Weights of a small transformer language model.
Size: 23 layers, width 256, 8 heads of 32 (4 for keys and values), MLP 704 SwiGLU, vocabulary 7443.
Each number is 500 + 25 x the weight over its row's rms, rounded and kept within 0 to 999. Layers, rows and columns count from 0. Numbers have three digits each. The size before them is the row's rms in percent of the matrix's.

# q: layer 4 attention query, 256x256, rms 0.042, rows 17-31,48-63, columns 64-127
# k: layer 4 attention key, 128x256, rms 0.0411, rows 16-31, columns 64-127
# v: layer 4 attention value, 128x256, rms 0.042, rows 0-15, columns 64-127
# o: layer 4 attention output (transposed), 256x256, rms 0.0621, rows 0-14,32-46, columns 64-127
q48 087:520522515461475444489478486493487488503508515482506532503497530488508500512492471528533522499485527488520532493531458472502490539506499563469533531553464509524510539574505473513466514494556528
k16 089:506506494561458530513448533522490528504487530490527524462469459556492498527491497515520493472495484520489509532504508534467527479549498532448500507450444509512499527444530531431522536499537521
q17 086:517501484474468522468490486474498504517509503525494481517516526527497508459457475480469466532490473519472502480483512485511449480521490506516527458477530530470498521525477483499466469486477500
q49 091:506540522463484479507508513540533480493515497535509480447547492498472476507495507458529530495451466513484502517491480529515486476515517531475508478507485473497474477472555468516540514506529480
k17 089:490506475505503501495446533523506534535500494478488502485494485508520481517464512548520464495504498462510487520505523532505522437499483481511471515471536464532518526496474503510462481505501533
q18 082:499498523509500537510494491528454546486519457508524494455475459459477529538516473524503457486480503514490530472521498501480469483526488498508502511499502480575483517528475495495507531477530491
q50 090:495486519505488456519461528541483463529529486520490497536460489501515538513468494526510443509515529524496514449508516487532476479478538496521506488519500508504462531511517501469516537526522493
k18 086:512557526499503503568525480443514500465475527501534517509525463479486462474495550484470518487543488472478525491506462466510515505515518531480510514505516513491500506524477569519487522514480508
q19 087:510522521540486478481499544553477508503490485503465508501509504501497503472513493541479513463464525537477507475524504513456444453540548543539516521472535505507501464507537480509535542497534467
q51 100:477491496502466508520536493546484500504488485512518501485498509439519489491499513491494453528520519516494492500511548520505468500511472515513501500514477536517464534515470508489532531506497493
k19 099:471460530497543521478519474476522525460471485507494470496491514484497544526504479518529487496539510514496487469541513522510470499504512512512453499464550520528486495495484474466452472535550500
q20 105:523505496473508524497500490482532497493478537458485464513529504533488533484479505488461504522497481454500500524531475513502526506485499514466515508502454493493522538493499508476482528547443564
q52 103:505488484514487537461506485491499492451480507488515462530515505579525518539510489502513537483478481523523560523458506486544545496476467490528496472527523502468519465529495498506492504483492481
k20 111:541517494512478489499475469506447515472492520493486489496484544500542460498509513433490527502492513471474485540474490542471511534507498502496487494522444506465509462482497484491496487441491513
q21 095:488511508485470498524542509489507497505520505502518530469515480502504451503510481500490519509461459481496507468481530434499459518459524493535559487491545494495482518548478457493555455502502497
q53 089:486473491507509528544535497504503468528515504506561494477518538458520498500500504465539547460498468488496513469531482464517462514502540519505490523484473509512518498539501459526486520504508514
k21 088:546476487482512484451520521525501518489462527498494485442530453534511534507499475529518495487480521522445499521482505513540499476541484537487507471469521471527486455528487492487536491484522531
q22 097:452547533495456474486497475494506514528496517540521517473463508486484506491509489512487485469506516519516488476460505556474516527496534503506497479473516521568490515515505511502540507523506489
q54 098:477523470559463501514514464512452466524492516507481530536475475489451461490511516521455476518477507453484510490472484515491486485527488502551495536521496489523466431486480534513459542487529473
k22 113:477462522530488483468526489542453520533485516545494542512481509459474506550485510520520494532546505540520511486518512464525490536467541521516489491490510502491467500505476519494480519502523430
q23 093:549467500514459505485514568496479540480544481465504492460505494506543469472462461474485510456511500509496527478491509505471477471484472516537495529500522498479461499505496495494567505503478488
q55 097:503528546468500481515502540470512483482449517461489528498491502450520472479511490452500497476464479511452462518500462474486504542516505511505493465456485455517475538493552468462515510491489488
k23 089:520443490487545469461474496497535456466513498506457504444524509504492493491497526504443486483490484502485513508473478494497503498458515490436435468472478496468508473481543477520547463505483523
q24 091:521516473490478516516464504475501481491515519531520485517494490513444505528426508536501511549543515490531505505518514544499472513502447519506490520533478484477490488470526503494447476464517501
q56 096:519516534482494466490452501475504543484456484504479494519495515480505493483467514530524479497465539490501508471497516492478526473522494492501493479536491506500482478508468516530541517559493495
k24 086:476463471481509483526494491477522492513492511529537486552511502482495479517488538526515471454509524458468494511514471508512488535513522487529522500495484478465508535460489503472502539503463537
q25 111:543467472470477526533514494468540529463519537511470507486508470467514534513481471484484492490513505483500521540534538548540518510512505503478510455459535490508543534469517502493523507460468502
q57 103:546472474506523471465516491466542500467460528514533469539518479519491498507489510496511495493497537451453491485483500519484545497500496491489485539538522513485507510464532470468498524464479520
k25 090:473537453487503496516529536510535467472512535498475504466522482461506494502473529457487491478469502483546515507514488446539510470537480534500478531504490491502455535494497517494461484533522535
q26 106:527554483491486533534463510486506535499453493470513474476504516495499520504449527463511498494484468490495510529467488453500533504524496469477474499476492457493486488468487513480479522481474525
q58 107:506535479460491492485474467501530508450501533449481492489513491525476483489481493501470531501520530461478521533524517537522471498482518483495490542505488522455519466466481552533480480474462498
k26 141:541539457514505515495460475459518513478505509462506459521519524531494493478493506452519525484463516456484506516495496503470536491512495515494508504486494489506517518521519471473479543504508537
q27 115:509484487531505510512528495476481455529494481496515515521509499511536490461539493528505498535487494490516500459489471456495479461540559517511499500538477508480456498523500513559521472500473492
q59 121:505509545527528524498543475498475528547507512499544489481475504501492492509502481523537471515506460488508489490488493481525496492490541504557508516520508527482459459482509530565499506485468484
k27 101:512444471522526518500509493497501543480522500460497490515515493468532480522529478508529495526488500507457509454475519503548490475529503484488477514515528512488477495491518519527496511516484526
q28 103:483475481487551455451470486498482498532526535533478490480531449475501521460487475483498518479488511484485481477521500471464482495479517486530533517490536472519486482511542476512480531527469495
q60 116:510492478508453488508505532525455536503477506503502526502479535434464500505518533484449528476542494522499510491504499499498522515480493523511523529469525460536520446480490526522514494514487477
k28 097:474486538519511513504538460495505494467478502543521500504457484468479502528496462480503484525489514534536514546546511478484517510527520484496496499547518463532514464484446454451502527506544548
q29 114:488468480473501503470496502463528457477522513477485469491515479515495520487527527499518506498501499466510490485464505443509499473492517561500465475497493516455506507479505507542486512492459476
q61 105:497482528474475476473430463531488526497497464534523542467518455535506558522477507555481531494489527508523503531469475509484485499513484484495513524466468469475476495483472528572496489470478480
k29 097:490525496517509505499549492477510520488473483484513520490457451525509489506504475477501496511509565500517483530510528448537530542501528463480490473529473474507488519483458530463492499517511506
q30 110:509521511491522532501511518505546516528474516489473494505486516507469507479552480480548517486496501495533528481555521474535503494504491499555496473476513453447514473528513460512498538478542543
q62 104:459495510471493513495496491483514507481533521504473486506485493488532545487498496543524516523505505488544481524506504506530512519523463511499493490463502480491522505543496494489517462468504539
k30 093:497530470483478528514506523527513465488480486477528463526531472545470517444509479491477542521488550504536516516520488502472506519485505483553510467540485515510518534466517523510493523500540493
q31 104:508519462468503505459511526498492507528534501468503526476514523481553533492552461466506510465502466487511514482534460497508486490512499466471540529486502474531503536516540452459525490482533525
q63 110:548500503470507526514497499499525524507544465497542523531522530484502481473552521528472484465497448499504509515500489479527459475492524546523507508499466507521506501525556513501513463509496493
k31 102:486486484527525493505513435497530493500519470481531483526492504547460535490524464520487470480465498532522474498539498517494540451467513468532452498477548524541511516500499505443503516487475525
v0 099:456460453480503529464537497501482508478488477498486526485485500458502525459470528489486470548515487484469465489501515479532507469499520492480489483507475514526508489514516461470482433502517499
o0 096:490505515446460507466461457513538490488524508500494538505507495487501511480547536515546515485498527504465492526469513509479515505500501543475482478489431523507512525530521474505554560519499507
o32 099:520495506495462490528461492504595535462493464486467527515527465477452473457524483518493484512509549504512481518462522523487486526498551501533496488531474463497525523539492473500532510538507457
v1 094:470514476494520518512514497498506544504477525537494473477505516487517474535513490513528487483461528497458452478474485486450458454505508503547500527504538475534467477469473488480565529482477469
o1 094:484557521515475510513488520508485496481499528518526510502482508548451511515498517517508547542491500520527524509480525539494541512506469511467510507500510491501547532529473503478498498498491503
o33 090:516529512476517505517512523511501486478498478552566531539477537555497495482499490472538522496529534488484514510492501499503512492515530480485491499494475496503560468476502456530489515464492503
v2 092:478460529473481508539473517492518461527527488495526522526496481528477522520507471506525448482512503507525529474485492509543492491502464485485524446532521522477525500472491484466504508447516559
o2 091:521516491537496492532526497467471509474507548511458529517541480513477490534465485507504514545466504516512503518487461532473486525484485532486508511510511513536495489514461512510515494499496520
o34 092:485466471519472501518538481521431481507473514502465492497513498505490543519461494502492467539439496500515508478517478531509540499497488563512524526522509553552507486474453533532490535487481534
v3 089:527537490469494485488555526523513507520551510500502470522499543512542489494502479486547531508519459481522517461482534439520501503521496467545471535545478499513477497496477479503449488446516489
o3 094:495450499497482508471514488543487499506491450501513507444481495474555490442512484477518526473497505469442504512478495485493487492513476505490546505464512486511505531479562494545534514508455508
o35 083:479495447468485490555473513498510501491484459529498477512480485471511465462506488429535523491483490501479492512470475520513512522502501496514488534488560479496521546522527518496526479450515542
v4 093:489522511497472523540529498474477463490471473477498543520535525469485519469484494502464509540491494459477492524467460483516521521506540525546485529470520515521502457497479498503516523475461503
o4 098:487478513501517497476485509515523516560483476481504516482484505482515515461524524484496491474509500552495487486499531496501500507525477464494543483460497478485487535467547474509501514512493499
o36 080:524519491517483483488488517487520529512481450481450551471480459458507478509500458465497524460470455559505512495497497516491487495514482516493463495498528522487497553492517487480488473524519520
v5 094:471490523520469512498492508477467492480514549518487476506525489499491458502469454541523520525451506473544528516530488479519491539459537536540512529522496495516521507469515466529498539520494528
o5 094:517459508540508520492494486536527508534489452488571495482476534516534477486516499488463477506491514472453466491492520518503487483513501437470524504455494481514488493457531496527464503511459479
o37 086:461545525483534483502497493535523476491485510467571487486472490500509504486473508441488537500466457535486495526492501508520466528505489475492458525481518509500525499491519503442472471457487550
v6 101:522499491465543529527519464504485541467480516543494519456524506478534506524487477502481512517515487490507477514525537527450490489469527474476496510516497494458489539472461507492477473532522531
o6 089:515473501494509467490508463526499502503540419514518515494487540474514487463534510501523507479522547492469496511470506574504518512481516494477506471484490477535485499501550500493547495496462494
o38 109:499547527476523492518510462511535466509516483480559487513511532449506507423495512482490499500512534525491513518464495532527513542497502493468506487476467481480514502505510499438471475496479498
v7 098:508461505493479515527488514477485543520460525501456485474482475520489531498488534515477521530513479493487465471516506536479487439470512450473487489468502500483547543479520508519473491490491494
o7 099:502543507503492493555482514475458500467515482504495517491488480530468499537468485510471491490462483488501486498468483473515471507477533534506476545537479513513519472537457536458457487476527500
o39 090:511491520522501538509512509509429472522508496519511515497509539537502536567513464498494488493493537486495513468506481493473481473456490509510504498487456525550516483490497514515474520484522508
v8 090:513556534468474502539520494482462534500476514543540511482529528483463466510515498525557471464490511518505505539521492538448500506494514531490529531506517531537485495490526532468513484536463468
o8 088:498508473524521458543528517494515499469511492479517492525475513536497471510454458454459517523520480451526519486500504492526537488504553502494467503506529472450507492482496506498475458447545504
o40 098:490497517486553534469554487523489484506516525478611505480484551503524536492468521513512509468498494459470513532485467453535514467523510488430490508472516513469529499465511483515505481466514495
v9 088:532544543471513484550447512515501488501533457491542477510504498503511481543478478511499511482536535486500521519472502552499504549493495515501536538528518500500498525566553497526484504543510509
o9 088:484478511513543520492514497527539497536516503469517484503476527469533500447521479512493474507521499502533509463551491497494465489540501465515530489472544451496479500486517522530502524502452480
o41 092:540501501507499483489542486516470513550500520509481472473491466466563479494526500536469505502509439550525500477521470497541477493538477520460478506445556518525491506509492504499540494513514522
v10 092:530497483480488503469464480529536500487483491491478503480520535501504458490489523497455516470478500527475468463485460459453453537483527485483500454475482501462484469513536516493495505473532480
o10 090:505482517512536524503501452516519500523483483465502496482505499449493501464519551482474516480518483530522470517502540485504476497526477504507466496484492496467488532504483455516518504551475507
o42 097:521517480484490509499485489473531510497489464504435567498519471477488476486475534489506557503501467538544504492509561491485452482532524502540437476491482490485488524558516461477521475540523519
v11 089:507455483487476495465496503497524477466491444523499456476477468474508514467509500491492461493491545551502471495545474528479521469500461475513493446443544512500532504484502486526493475452523520
o11 095:530511510497489477509494490450511526466516527493450463535535491526462508542458466478504491504483502516486488543479460550502455509512499533488488480493486545519503454500464482498494504482538496
o43 091:491470490493515512493479474487509504514501502471439480518508460518487545512474481527477453489506521484481495488540466521460516514506496521546529486521441513525481471497500507533462543463499485
v12 091:492508536508530512479531515493513479530460466492470505511467483495502523473524468496495478496508537510517549535541518528486521474542534494539510490488519497501522539448483540499525501472499479
o12 096:497544480508453458556475532477456497465492497534448506521496490519471494532498498526479498520507494505519511511487484505502509509485514520511462545551503504497499471506475525505512477483526497
o44 083:503492459525472460522500536479450485482531507510476469527473548518497480501490471508533500507510504514477495517458502500543558493497491499521517484520512514487486473470488540506532494506432513
v13 096:493445458496499475503537497518497554514520497501472513481507510468480504474464497497475506535480534537465462481513497536480490437465498474513458507463516484523529492452476472468523446513497497
o13 097:523548495486431538506486495484482492453517515505509517509509477514474508533487486501515511487498501516494470523454472521499491493517505526499472490500473536476512483536492475505500504466515507
o45 090:500486488509483550505475480490496491474487498528519498491510479525484489506518484447486485483530569494494493505493458553462510510494511481547487504524481517549505471511505479536477528496482433
v14 093:534549495470503509480446505527522505497510445460493503469459494536479485502537504446550467437540531474537499504524547560475521484524520502466518461495462455492549545471528513492524527520531525
o14 102:511507507518508487533515478446467511458504536493486510529509478489500480527465486490516480532515513476535513444525489499497497497460508529516482505538493543492482451499434511477511477520519517
o46 085:512467535480535504476523456498453496510501522491449474484497530452526530485481514492491471551522482509515510508592523492491485496503477493493540479535482533488485493489508510513510486522473539
v15 097:472487489484500520466525477497517509497475513441492499462492463469473528495492470518521514544483507490513543522474543519517481453473496508502496556486513492467479542504462480481485471504542531